Part of a small language model's weights: local attention windows.
Each number is 128 + 32 x the weight over its row's rms, rounded and kept within 0 to 255. Layers, rows and columns count from 0. Numbers have three digits each. The size before them is the row's rms in percent of the matrix's.

# q: layer 21 attention query, 96x96, rms 0.202, rows 0-95, columns 0-31
# k: layer 21 attention key, 96x96, rms 0.204, rows 0-95, columns 0-31
# v: layer 21 attention value, 96x96, rms 0.193, rows 0-83, columns 0-31
# o: layer 21 attention output (transposed), 96x96, rms 0.196, rows 0-83, columns 0-31
q0 057:129069131110138011204114112115095142121202081165125074099115133117091192092187175126139141135138
k0 080:119125100116189099144142153154149140175065060166096142143159120156058102128131172116159106169091
q1 083:169130095129115046130068167136123141144159135168126069121128090092110091134092095075125173050158
k1 074:050114127126155114160139131146141154131122066111131157114179208137164084148137109166119101108085
q2 068:121113099135151113131186078180116109106165099181144168138090144156116117201132071196117077180161
k2 088:106146111163121140149156105124145086136109114108142204170103105151211144058125067086036117115165
q3 101:175163078170122126162137140154126093119136124059079107133068077127146115106112086109132183113151
k3 085:120123097191135024161106176122161076093056136094097114138121086093117140177118055150152205121131
q4 122:090110168090101162114116112132160106139088142135106154174182117123152121081166170129120087144097
k4 090:139142112201151123117146196157134062138129111066104191115121142122187130126110143080106138190130
q5 097:152144112104110145069151137133148106141116131141175144091163125137155122132097139092103149089176
k5 128:103146138086115080007136106110163112115138134108191101157130134138105122147093113101046123130166
q6 104:141137131129161118150125165154164137101104104145123199091134092134189107183176121161151167137155
k6 098:154142108133120131159152151078101061110125124101154157076192124114138114043124130216150105150123
q7 110:197127074159137137094126127069119166160111044138112100174154081113102113121123187184167148077139
k7 105:177166137102120167144135146128131229111128113118131126142124078099107152146145150161114106143188
q8 111:142080047163163117173094126148116167138111091135109128086145095115118150143169143110154128219143
k8 107:146071134123148185157143148106115135125088115136111193076145132097080129125128101123156178124131
q9 092:124192134187142112130156135163137140164105158085143140194108088139162105082135111121135120178137
k9 111:165143112072094139080123088158104106100111114107157189143167161158136086163109104109114175107180
q10 104:117175129120152114148096121113145143137088176122092079165132168174129138132101121123164150127175
k10 097:149151097076118157123108146095114107087107141153147091092151139127113106165136143078144180049167
q11 110:132191119178107168071186143079125142173157115133089165124150099135151125117173159107065112181145
k11 112:135168114121138147127181131142119140160141122073130156156153140147142104123081140116114094139187
q12 108:143137168117128218108142129089154143075146082156204112056128101091136144132178110148146128128138
k12 097:077105164102096108122182086083165157053154088116167103149137150114125078077107093113133166121142
q13 098:093134142093123127155138095083135160094153140124097083120113141118095120104116137212137049169084
k13 094:064206122096192122145090146073137195126155159116143099161119098139104121086072125089102155143152
q14 114:120105071144150124098138200101131148142100160143101184092166129111109159129155163152117169180093
k14 107:100131117177145168115171167129151104158134152084101154076170129109123139157116141158125141150170
q15 091:167127166129119151159117110179089079156137170096081104139091096152172086127096104092102080113167
k15 104:126189118135160121164174153123120067138107160133127181158171133161173136111109128097115045137130
q16 061:144178079170107124092138157100157131099167118102111070157158093096114111084168143136152071118121
k16 093:113153077085147105170123087121132129133162083091136198156103120120143156101061083126057116123144
q17 073:165140117177127097102103143160168135115120163042130106117114190123137088185114053118127140148103
k17 066:103123122201108145085119088138174140115113127063106088197120180146195085116072045166104115151134
q18 065:130092106108174105114133136131168097141179151119088107124118140179119105188106174141113156152164
k18 104:113100143139212083142112150167145153147105090119111124179164192165135122155074088075150088177126
q19 096:125119168108162141139151057165097157089119112156143170101129160171098175202104114143112108169136
k19 083:113066172069129104050163102114117132152167125138173088093165137094125148134114072145111100128134
q20 114:133118065187135117149062140138133120128117124085061105172075099139158120121084066143197139090168
k20 114:165131092152115173161064141113166137105123123090118145174121145087149097148144110145154179140125
q21 094:155167103071121153191098094097108146176099170208118129126142144132137172109143122133205138165170
k21 119:185116126038089156077138148085103122145097137144201134112188140034087103145123121125154148070157
q22 098:158110135187114094162100130141202130084062107079134209148147114126133096133189140176119142117157
k22 098:108111112110204115186148125152171141075103057036116167148127099106100083165156121156136146163156
q23 094:162128144124106087096094133086095120140105184132077101141162191183128092166083125148139101160149
k23 098:144202139089133156131151132087131153177152161110123103107170136123134135180112165106111155041133
q24 126:135053119138176108100117161123047135090104167119105094132117123128091135136069086153192139155119
k24 124:128110111137150131095120149107107104095082182112156144124161088134102154131137121155144187153135
q25 112:177192130080121137098136107094104159181195140175174082126162090164087147137116148121154126119153
k25 102:141186114104073138121130104061137146138141146175140132118129125144147119040114080136091075118142
q26 101:148069109155148087132062139143082085102123119113043145100108156111123090213126109139164132197164
k26 087:153124164090179096149146123114067121152091133114108157096140079106114140191138160173117143079101
q27 101:134116172062089177150196136093165122149166123165143156041137133066166131139163172060104131080108
k27 078:106096159137157103123153115106160072145187096140127053145127166129132178052075120132116073140105
q28 109:184144102119136141097116173187126097147095115078124109093162112064134165164160101095100136149093
k28 117:127083100108113141110139129088120138113085099157220123052117093045153136141169118168130096115107
q29 115:162106178058141201161147162084142113116113182208154123098154108103144151098164196135137150102124
k29 096:136079139106146143122159124078200123125110146150149148147131096130083159109106144099158092137147
q30 106:142200113037124163184164123091133158159125180166122117147163089121113116099146202089128140089100
k30 091:163170070118123185127120112079168117124145092153159120138148112111128159094107116144133054115159
q31 091:134156120104106110147141131082152107158184166160077116098120159102146083141097150164119142139130
k31 098:198152086110196097088095174119166159167175141149079089126140105098121152084095169188131136137113
v0 098:125150115136114161116136108138215190137164183156096165170088145155103136112100128078077096116109
o0 099:187151127163166119128072105157124083132096110121114187164112176107161135140136104146094163110120
v1 100:134099187124145168159127091122180202161175132116155140128124112127111130144155131039134219140129
o1 098:168118119149146110170145180141154163124133124184120091115072106117213164180148120148120167118123
v2 093:096156143093135110108155079132144113145089139155146097114151170140151085182220133100117161102171
o2 090:150104111095097141147154173104143106158153172165142114006093107087111156121111132153137130120121
v3 110:206105125160104160124118116130095133127157116133121176138173065099092127110055085117090091169124
o3 107:123117150115097132105082122146101143147145120117154095198130139171187164121140154138096118091113
v4 108:067168161131085088101091088136130128130111084115140105129107082087060100153174068140103156140150
o4 100:164141134110082155200088167102116139185152111123135069108174142120177171107094188102177115100125
v5 098:103107086180133130125107149151112161145171165096104097125103105091078147175171072077062101116158
o5 099:136079127129131122128072136135084114141150100134118109122144191119128134162162168119176134153086
v6 116:084147105139138081116139193116151090144114123118141104110105094115099098134159103099114124029118
o6 112:119132114082125153140138125071105112078128170077092154140167147114058114107115128160165174181125
v7 092:124155092071138151103135079119119126134091140111138108112197139150129101122172143051111115163161
o7 087:181087126100138195153158150139074097145122100190093141010112108120114158118103181155125119082097
v8 107:168168126121131137160130124140165088132173130204102200129182154186174058111074151122139143111173
o8 106:117140138095153138070108086140130133116088197143147144174114105142143134131113075149081160102144
v9 099:116111127094145120176183168104182132111113149121135166125127165141162189107090129143175125070109
o9 096:153135131151121063087198136152182091104093123132142174158090078111159107157160084131078145157148
v10 100:130095100125150107137132176099173147076134155137063139129119145152116138137099104092116119124074
o10 092:150182108150129151090118106126166105133134152082081134150121142094158067117097102104097139165129
v11 114:165156153115123120153127106134108106137112097159139087152140181132185106131180137131167091061128
o11 110:104118106114133117134100141117081086165136161085087103068138098115143189131043129187125122142189
v12 109:183160135132136139131100102127127154155193126196093128161094203155153108095086115174163096097138
o12 107:097152178116182116122076120131150128106112157111151170161130134120151083123107116147087160136157
v13 089:129106080077173097137165102118115130150143152159104108112157165149173089182124154101123166107170
o13 086:130113128105085159115167171113179130092153157134111152072069123101108085117139122142099164147096
v14 109:125192093081099102094087136132090108105063117147130146130083149155184159046089142215173119135097
o14 109:082144163128135122165137067152128086158103105097147174173186119101089103090104125095139079084189
v15 094:098073115126115122092129168143118137077097150081098095141067186130156177110112150107139086082101
o15 094:101185100142154114130126085136105099144138114057055129141199100131115062080100117114123131176150
v16 099:169119145132137131139118094125065173128160115158102097154065151110172130104093096137177084093140
o16 099:075115121158152104135068153133131116154130103073121101120191128149186107101117170159109144145166
v17 101:172106168131140124146151137146106161085164107145127122162093129105183147114075100146180112052096
o17 105:063143113163175076100162138121201151092115110059114146161157124138182107135107115118085150194122
v18 077:092139139088153071138136086073158105121080120112144107118135092126146095174185130106158164159143
o18 073:141143082153110164177166176121167142158117125164132102072074126077149157138080121108142126142118
v19 111:111106110126126146102111154140057136141118136135145074118135166149156182154157189112132179182110
o19 113:090134113137134114166151114148074152107169120148076111093119123134065115127155129182205039152139
v20 094:168195132138102109095134118125095083160073094124177068119134104106091071108201131129111125095129
o20 091:116086121056149181171113113065064117126141151148121117078166144145099166089082167143169112128128
v21 105:103115104150149085127151183067133086141100126125137129096095036109090090161107111159098173153139
o21 099:122164109096069166116148110120134136112167185137163127202095131128109113095129106102165136155148
v22 101:107128106168113132216154178107084067111120133134133142091174007117123120141072132159128123149094
o22 101:128106082143044159068156091143100136109123125133121115167082164164132181115124103143167095121115
v23 110:166209123132102143129133137156129141088132128127109109152174147133156111130122105043117096077118
o23 105:130097097141144145123123101141104086168094147106052147101165111128193175137067162185109122114110
v24 100:146196144151114097148135090138102108126100092112155094154103163138152102149221133145166095095105
o24 098:114067100132170125150095148082128093138127130101082090085135169071118170134057127111141144145126
v25 090:135064139131146109146143166098158095164121103157160153080176079144106114160129141153116201111157
o25 089:126159128057078128098177158109148183094161222156163121139091107143123123113133080128143129143140
v26 111:084063117137167116128121172155182145178164169090108126133082186120125148171118130096124145090204
o26 104:131148122128095071130082129125139112138148158124098136147087144102089088125181099150131170162155
v27 102:069144152109121113151121142108164113117165135135096184104206082123077093110098134021131085052119
o27 097:196121115188126174072170101140100103147091146144149118092152125173116165170145136185102180164112
v28 100:104106093088162080091142109139102131151128143104122104112118122100142094160137119096107180103183
o28 096:127116131085040160154134162118148119148153144126121111038143118109144118108131174106133154136137
v29 090:128100150088138150157140087100213161124172155172114210121151156172132105149137122110093177170167
o29 092:201139137132133135103129142164144130143130160155178108165083103102163106162157098102078187086112
v30 089:053175132131105086116118127125091060129044078095181094109163101097098119113162128195163120123089
o30 089:147165129102082155143157110092110099154132149082119119092141112132083150112090161133198108097177
v31 101:113093161145101163150156136149201122122081133117170192156085117106160195080162110118111107154128
o31 102:169145109120161052150111117115126102141131118109133086201126091145167180141130079065113104092177
q32 052:122085183132128123085136105196155177119176128061115155127129155074106095179172115154098133109075
k32 113:090183066150183060096152104152158137065063041098134143160161176114167153110106103077061131165131
q33 053:175123074109055078149155149150050074130170117152153069151103135065176119129117139128071117117133
k33 090:148090082198173132113139048135157153093099072115122119128111132182174201162100112147137140163171
q34 072:148136099142125144195152119074089098110164202146124083154176133185132100070081127128151136219199
k34 072:092115169102215105081131109157138138057071143086111134125120152117090205137131115129125120106099
q35 097:137107166079177085104155113119104133104062080129162130070138148084071151136152153156099126109090
k35 094:143117112093134229112134103064136203101182126125152072087126096115131183168111128097113089137177
q36 119:083097123137122118157053167101172124142145135132085168162157091138127110050096084138176138184146
k36 096:148150059169114109143117176162172114167055133074098217150144161062122080143173118120084129143124
q37 094:076079151124104139122137091131113110174145223115134155090134096156087125158087139123144142168163
k37 100:132163123072101199131124161092088088178135201163145185107150120066076151140128120093082110071098
q38 110:109074130135120212147119146034138234054128207117139110102119117147135127130092165125143102132104
k38 106:126133108154125186201103150105135119170136083107134151092119044094109108096134125172115121111190
q39 135:114157171071092131165203121107103127117162187149167117010160131130161112147158196090141104090098
k39 079:197123079138123175131180107145130173141088043195197068054123102095112127149178146147133118079142
q40 092:114100115167199119104131115096140087083095148129136166147120120146131152171100109152117107186037
k40 101:078097150107156163113121191079089153111108209153167089154151154133068133131108151118216174114155
q41 099:167171158090147161111165165145180085161088186121142159063183128120179134169192182062121157141101
k41 109:125072130064118147165151198116140131023110156180191127066104148084107128154154120108150160109108
q42 145:190132226036092198096175098111072148096133117176170106086160110100139155148176180159158097071059
k42 087:138147155134106111108149141109164186076155119135199074093081108106139140186112136045122104030145
q43 092:110159084166132153132118140070175175084148139081093102186082118172106113091077110119135143121110
k43 105:168145113193161145100064096167171116190153066040073164186120095149164140138111123134045109123155
q44 112:115108150108120115133113111217168133197164117147098156163178165132195135117086104126088118164107
k44 114:131137179150097101139139136178127054173185236175069133138153126175163164109139111153135139150049
q45 104:040133126155140087122126089146124107172147123114142146184097085174105141079055094112110126138165
k45 088:116159149144116064138165113141087074147095187092083194207154193146175092142118120105102133136128
q46 091:180150029190110161121101131093146155109098043133131122141092128056046154142179104134112134102131
k46 104:096092110204194169057125115133122167135165005125127130128127091145129144080126137133170170161095
q47 081:068136107170108097155093127066156155120156142180114116135154152117147096124131109172162076190137
k47 107:121126160162206128160126149179175136072096073136113198135095146105107122154133073147132190199101
q48 042:088142166129140186156140097085191118122153131160163182125169120159081166122118176080133064061095
k48 092:137151189137070177169169172166135095195127146182152086159134072121155082098105149164167109156075
q49 056:102068127144135125165106101121128102195151101119144150093072086068117094129072090137137216204121
k49 092:109181095173094092068154141182144114124102141090112139117146151188127151137102149072109045149053
q50 073:175184085217143080109110166183126076146171141124077076130068152167167063157102051162088125122157
k50 079:110161108166181023101164136130154113119084099067132120190102191133138116105140048133077089163089
q51 092:103136187040099219164157090088140140162128184142152088110224125141130126036149196146187116121139
k51 074:092132178080138127164190086110123159065093129168161129081096132171145194144127144095095103154153
q52 103:184144040191131061105114149177092102152143089091060121171062154118143152174110087142113108094178
k52 104:052085140186148055140118122159177092104132165126102198163109155151131141136065062173118126211074
q53 101:105127209128133127186122094160151148125122037120140184148134156106139115094149107129096102153094
k53 091:152106160156151142142133159144132113157123170186118038127163169140122096104140178139139129121160
q54 098:139121103091097191074098086118148150159108217167145150129149147140133138163160136135081141115136
k54 105:081127140070098169109102163115112105202207132174106155131126076051093096109115120119124121098106
q55 095:122113185183126144148085131160154113092184118107098173132115130110161147125129116174147176204117
k55 089:136171069164189045172142160149187169194128104114186126121145140109093071132175108165117161140120
q56 115:158112165097117172197168131046073180124113120105120102101141094098131113112164221132110134126145
k56 094:144129134174151148191141145114121142165156117138154096086088096093138129105094142198137135214150
q57 100:196113192096128159107145141133112148133068133106145084121150100080160151141219202108135146099122
k57 088:148112140143090106184139168132153124135211125104119105098101130121160124177094147089123079054171
q58 098:113134165146101101138146092169127124169160139173117112100184088121145137143129081111191180146078
k58 093:140146121070151081158140119157126116052094136189100142111118167096131176165160131129090091053117
q59 102:156200152084113151091136087121120151115170108128124135146142130151142111101130125074103054050138
k59 111:138187107129083126148126113144134148181140114138159086141118157114137061114131105099119075050154
q60 090:138180069171124097122099131098079087143119119081101097137148133094090096119097090139057106087108
k60 083:116085100160169126199111104132148101119171075166154103158107171116141138124116061192138094201127
q61 127:066123160159170077085126181139168055147140165092088139154134145163147128113120105122099092176140
k61 117:120117149110144120106146185110106085121105249114131141174156156187124110129104137110137131184159
q62 104:133155172065145159106182139144203106123147190135141157099147141169151120138141194034092188121110
k62 097:197142084102107146118158114111094147123096164140147103099145139167133075130154182148120099093164
q63 118:138092123148163090129159155104107155071137147099103118105137186167154146146127151140144201150066
k63 091:152182112098188084121137147128146149193139140127122099099134149126095139129119175094103137175178
v32 097:157172164156112098116170169177167105155108126128114183141126144154049109126131142183093133102047
o32 092:144153114113168118066160121162121103127111132126156139181143152096091087153157105140113131103098
v33 135:153138141154124097089081175114117117161111138157115121109186108116140178166149087048133129141193
o33 135:138121114114136102131103128156162064131137149139134156098171109157150185153116130063131132158099
v34 094:147139232121121104139138118156127068183143147127118224120163099171178122153132122051134142162104
o34 097:155115142146166144081129098111168131069130154129127087111185115152128144155142131095154090136087
v35 108:113176123107106139107135136116167108177079136144108130125133080145192200115139108103105105153175
o35 109:117140129141150164112123169177128101107144138120153123094103081110178106173108113121179118142164
v36 113:103149118163148105112115161161088103124087123173111156112125169146050112109125083137116097151139
o36 115:101151091134132152087081089132103083157159137104133104161119103151126146132115087155075099126118
v37 091:113135171149100126174181085128110076139153112111120166132134103136208041171132145191108141137097
o37 091:121161180108079194091129078178096126160110120119142112117154109069126173157124179090104096101088
v38 114:195125173141112116120158137177150113068180122113114127155102168185107120128171138107161108107134
o38 118:151091090090120092156104128120168118097136147101118110202133157201122105133202135130138160100116
v39 095:152102115145109136153126135114100120110158086050131194153103125074199141166160141122092088077089
o39 097:141140096108126112114131105173112121183086078109077149138133142139134156196140172050116172093094
v40 092:091076155108118156142170091138118122077166156110129059112086125174228076107085153165161113152182
o40 088:089133197103110147177097101082112178110159140138148069080093105100140104068133175181154084187165
v41 117:109148053136135116122170092140131133132104110102150132134068124103066088126118132229041101098078
o41 120:113122108165156168100140143185059137145091124096131135150064153111101119127088119170091147114160
v42 083:136109162132108075089148146101200100202090108163145157123161128082106140188131168114117161153095
o42 085:134152143161122093122164167173149120106113171106157203174160133128167113125112115103054158143147
v43 107:146029137120109147115175120185143118137129148064129137132103167088185076142118180120095168147102
o43 115:144167150117143057155158118189103165127106114073126156145104125087162076172159169148078085129145
v44 103:146189161139147120171105175015140138097153137137116081108164071151134134106142111110175114094158
o44 099:134134165072100190125115154081130123161120163191152116020134113153104167112119157058209170120083
v45 101:176056129109096177136159145136084108160172147065126163158113182152194107121129177105104090113121
o45 113:127115106091114081161132103157141160095098082091075138103093130120137097177178160118162107090093
v46 106:117159213133096119146166078119158101143126132159142194131145097128136143145126139185149186174139
o46 109:094130133159117150096144104107171155118157115101145104085221137125162127121145110096086109155073
v47 094:107128097081150189159125058069079184071126123150128059126071094162117097069107123159176140119173
o47 092:079083168112077179193140132082092172131166129167145088038092117115133135086102156199164097126182
v48 104:176020147144102141121123120124132137072169129102142076134121149109145103143142170130174174110165
o48 094:120138139097101039179114130116128178184112102130122130101152163148182095089173152121120116143134
v49 093:157121200110089132124143128123130096159149122110105185138133099125184138183130169107110147181111
o49 098:142153146122120119115134115140187134063116145101137141185177114115177130168136127067090106139107
v50 093:161135137153157098143125135132109103139140132123143123130093091143109057149104132152093096128082
o50 087:119107167138138167145129101130065113106110162128135155074137119125080176118107154157108160125108
v51 083:170157167115089142105175123110177094153092145113124128132108107144204035167097165086127153185119
o51 087:121162143125150169122149108155135157098142172109158135074134085093155146135131135150105060113169
v52 093:095153142140132124164139058100121140121183128172131121105192126171137151116125130160169179181156
o52 087:111128158163073166121130120085186153167144090168174077195183130103148129068128124082166098143119
v53 109:124137126095148171097113108084121112099150132113109083103076115137105095112099110100110089173185
o53 108:096115153148119200154111163098125152056140180097169108112066080142168114110059091179156098150192
v54 107:085166128149149112170138112132082087129100105164153186123113113170090154118119069170114073121116
o54 118:100103094147080192075093091112099079114166138101094113122139112195105149124102112130115165095102
v55 088:125116119118172159135081132063127181081192132166105039102104109148074121100113119088163110113204
o55 091:099101168109123144179128142039124121106161189185194116080098127119109165086074123165179131136161
v56 095:186155152111141153132085103114083129113168140086099110143116076113156147100132126070140130104092
o56 089:117148132108066130200135124184160095176077100120135128201163122118125188171114177045139098074128
v57 094:132137112121096165105181067195087090128144122117141179143126176177146170125124149169123065173173
o57 097:113085091155149140150131074147113101079147078064124110108116113177149088150164139134100103123104
v58 087:150125167107155110103145136172132103157097167141098096114112120157169082105116130035157173130109
o58 080:123130152123078127173094132170155096138107182129136127219128131094109173126146137181136077123148
v59 088:103105136108149134148085151084160105172144141140088075111179105122189187139125108072119123156122
o59 090:126150176125110115104140167157133141094136144146154146117147045126185101137134123100200127155130
v60 095:096078052092136127098122128135146195155073148136162120129128153097103171106132140113104118128177
o60 098:105093089158192085143151165148117146121126099141112150058089136123130080123115108163151134161186
v61 100:172200102113117111072158136154159144163073147129102171147128160124116072107149126148140111110105
o61 098:124113091113170139093124140200125115141119126122120118112093122110124099138185061168140110139131
v62 099:113085101134131120143163109235133124127119111098135168158088178082088060162117132148056096128067
o62 097:148131097153132090118120102195085135118124111047106135229081135124105114157153115201053129118141
v63 127:112110145133115131151075175120115149188114126138123124116155098088122120176108130054099145129113
o63 127:102107137137133093133135094145136109151124120184142163078168148077095221130070125110144099124092
q64 060:138155126144125166155091133089157108106135124135095074111114170106135059143159108146230172104126
k64 108:076082143105116098079181174186060115090071156105179155109114101135124173133099127168117099158127
q65 058:156158100133095061085071115092131158139145142177134140115123112089193136153067113094099136185129
k65 101:081099178119147151162159120092141044120069190124105136117170125139134145092139159191151130186118
q66 104:122188125091174179090157116143117133163122088132163156113139105151117178108140133109125112096160
k66 078:122135095119131128108165065099120151113142182158107147139067075170121127157051120096084086130172
q67 128:089136112160094128154098091060196154084182106123091113159105083127102091122101081141131137187154
k67 085:127051169156107121171121193120067098102055102074145114121130102092145077188168131155151111144059
q68 149:099075151128151059091172153135110163057076099134176142070082122136104130196174104139117094103095
k68 102:130171139094114150116190091130072165120105111207153093082107134132096191173124148092127067118189
q69 133:148202121113115147074114126152181170147106104125128136154136066135137058086145150091106157120125
k69 092:091132153095118085172130118134138109101098116130100161128146084145148105128154177227149150133114
q70 073:130109106081082116111140158088101135159109153099152042124140110084108129116131095101128098115128
k70 102:113124187104133175105132170161059135127096103168163107190124172105086183134146144165172151073102
q71 108:096177136162146175169127079044134144068163063131143151118113052100125080122156136100145145176126
k71 111:131150114148129024135132127154163163130064173110120149161077135131118120113076127079098107135123
q72 126:101139090149062118132115114136142130165128110130110091146091164119131190107113104089142083111116
k72 100:144152145146126109086144183147085137117117084127118123119112081081093174172161117107200131067090
q73 069:084092131198151107132143109120140135099106096102146146122112147146145115090135108063167148172149
k73 113:137148091167139076108142093178121084144116184112071122118141110186143148153071130108094084121150
q74 093:100123110152139164103102131080073144121131102133157110137130100124176079098151067086096142108132
k74 107:068073149169146118181178127119070118140116149091160141096125200167110161113181127214107116125147
q75 109:115119115182185133157137077128071133087138095104138108131115113189191170196069121125151158181117
k75 089:161153133170125163160060133096102140150200156161134073137105087144160125132153146132140113139142
q76 095:121147105092065134197146152163097137181120155133120157126198173122086137140114176174127083118144
k76 102:079126161119082204110118154159083132092203144122190158143118110071143115129186074085163079117173
q77 063:162116145102073112149127172156182173191110183178121058120151141091084135118110076095155137099117
k77 141:181127161090134166095090148186108138203129161174107130137132123103100166134151196127154166099127
q78 101:137130110184108123113114134151186121094097092105116156113126190163084046120088174128076116149117
k78 109:186162113130148059088155109175178170143106069110139182132116116149147133114151114074136081099141
q79 091:137143106095193160103146028103133141118118092163142095119063105159094157129135120142111179158182
k79 119:148169117159114106149079086133198094106195157106111089161104153185146119140053113123145151137155
q80 055:149139113082115158141087107178159152083091133145114092124144196103082107139094121131128139168170
k80 119:180121153115172153122172155221133179199114086118181139120133130098113127123194186119148131052108
q81 066:211188137134201096152169154136128173086131138163132071122130114157106125169161129190126055169152
k81 106:140116135145154168090145148162125215173141097144156117189088188089127134121128172088152136041152
q82 090:124181164138116114162146185125115125116150146127112066171136119162147078145100165150143148181109
k82 080:075133099143123098107125174118147149074192146126096072209111114148144140155061069120119168060127
q83 101:128153151142141132137142088162130182058120097132151187118054083121101150176134103138074112072110
k83 095:125160075118125108067147096116157198144127163141145138099108093126136135130084160111099081137189
q84 190:142163183073140211091184105122077137147079112166155182078157127118097185154141160138109112059113
k84 092:112168086114102123109172049108162159142146169136119136127106170191121153106108165070059089104189
q85 081:143097125164066076115108192087136129143154161121112133106075122119149132145123105131114117114110
k85 144:189142144109132138110155107092151143179176106186107098154109150081095087074176114159163193147147
q86 095:121030118149100093086133196149093165075133128141181130087077123098128196147118056189129119141105
k86 111:130140109132137096090169101136166149114197161131116102161081147129107113080118064070108124089188
q87 122:178209146131101126145144188138140132130083097101100118096123101129134078125156184140115155134052
k87 097:057153170132126081161122100178132113161169097154119097128135089097116114120153136132157160085151
q88 089:102115108050084148126130143119143171182111205129175147127174147082139099107137179102161100087116
k88 100:160123171074131170109183130144070125148132068135193124114152117091089148096142145152146133088096
q89 085:144153077122054145134111117110117156057113142124099141157111128111125098152139174135150100116171
k89 095:124094162158136128120137104163115143135207092151122174121126100127139142095135142133129139107150
q90 112:149208106206091186165138139096133109179163082136103092130155151089171102098152164074094122105128
k90 098:089107192099161176148164145156057111127066113129170120108128135076159132134153179147207123102055
q91 134:075085131141153103141139131092067150039126084120159090096047124166137167191151117180132141151085
k91 098:089158089199110106131119104141135134126188142133128050147081173159106144105106081065096081110176
q92 098:113141131118160060146150112188146166087119103094167126124124107146172130130162102133145093174134
k92 088:091150115168093068151113136111126114069175166161042101135124114137116146166143083095098102056114
q93 098:168125134146159100136140100158169165054133075174125082120082145174171121133135099087105129136089
k93 084:100215149150128078180099114130147104175191184145053113115119125168126136114107133104112118123118
q94 066:098123145125178127144133070119095144031110096122138140141102153122162118130099125131114080167152
k94 139:059132087164114057138104090108140079080130131129074136134160147205148128134078080122071060130133
q95 105:164132105061129178160103090113112211113182104229152109161115119109093137190143116114192102091114
k95 089:141129060159181122177127139088108163127174136107112128154124095109101162193094167133137117078148
v64 081:187070119120169146097102131138127170102095110119173122188109114107140209155074109159156136200152
o64 087:130207169139177119132107095144128131062107118147126142215118101181111076119126123141162159123124
v65 104:153186140102136112155126143081180081165117147133122163095089188093112065132120040092112104105130
o65 105:185088086111124148090123182130185106168107104126112162083127136091141076109210132116103131156075
v66 094:166202118087102126143097147146190109160134171130105123128129194145150059098136104164101158079168
o66 097:154135098085089143122131133140163115164143113145098124147115105084155103049108166124127135130144
v67 103:116115176166079120102149130114158109123052116176146167113112000160151127143149127159116074147075
o67 103:110103133092108109128087116132074147137160098108139127078152112127126126131133078107137059171117
v68 089:097111172190142118122111097127074136138114126145102171124116099170129159143141151097173081119087
o68 092:076083150147169154143129131104077117136131181092141141103130129129143171156099087115152075150150
v69 106:226118114140102112152133125105077141168187152109102106138130181118139174126146100065182083106140
o69 108:121093165171193199161139145061181083143124165086105136094139104127158105126174090162173150147174
v70 107:080188092160108130172128130096200104189143127170185114145112120127141076105127104132108104115178
o70 108:137144092094112130105137098152138101134109094105134109209129119134142093077136142105142105158160
v71 076:117150151144045133140153125152131113137131131105058169061154134137070053130168170100137100061088
o71 084:147045123122076162154143147103122129179170162118113131018138130094134171126130116108094097139123
v72 091:126093078141126141156133151147115167122128121086149086119176108131127188164150137110186110195174
o72 093:126147184162138170157155145141100158116116133103127198129205152175177113144151185139106103132143
v73 115:129223089103093120122123156142139121144160159092123124136112187146071099074113104172121185155195
o73 115:164175087114105153147129093123148079140122114144060177107168131137132070042142191119152167115161
v74 101:108145070138071144103124145138154139118118141176156131136098108139129093117139180134097159101154
o74 100:169146106121084149114112082085121131092195106154119121119090117159134085057063137107140135140172
v75 101:088183146126175103184097142156138146160111109133151082121167068158211104144121197118104168121117
o75 103:064078122104128106088112146163106157141116147139207107142092138134134189139100167124126086101132
v76 090:113105183135172103121123115080141102121150178169126085140097152139156176135113093164078024145104
o76 092:120132098130186057106136117141155098170142081132175067091158092169096114129123085123178163163156
v77 127:105110154199140115158149080117104120166134113167096153143095148138129119072124116135161068097105
o77 126:050116125102153165103124110073129077169154175086142113098175117129150135119168100125108113137143
v78 099:139095165152143131124089143169196163108105118187180109105104149115166147144100153116100017119127
o78 102:103088172137143076083127146136174211088125147176224103100088082178118111164140069122137087160132
v79 101:118128090091096151130135128143126139081118188073089123102183131134124180160141126148127154192130
o79 101:149136127184122149176116138167102137143128111139115151082164162100127154135043154152140146156124
v80 092:093115098094086113081167146097100087116153179120149104154156077142097206117127064135143149182152
o80 095:131166091154139135189146080121074058160128022091076136106174154134138110092126151138177161170141
v81 098:058179095128146154141114155178147126143106166112149120085126153162143084170151171174116167134158
o81 104:117128127101082124128112167164116214160120138201129170122091153153132130128101188114121131099175
v82 078:126050105146129142112151127162109115158088151111141132140134102130139200137111115133193152206135
o82 077:095198168114136121159149148133104143083099127149086160208149152169165104141124151124173154146157
v83 086:221076075122107145092144144128101145129104143103160130154115121148102180112136115114164121133163
o83 085:151186142134151135176135122091138145089127121156064165149143121146142062109147143137190164128167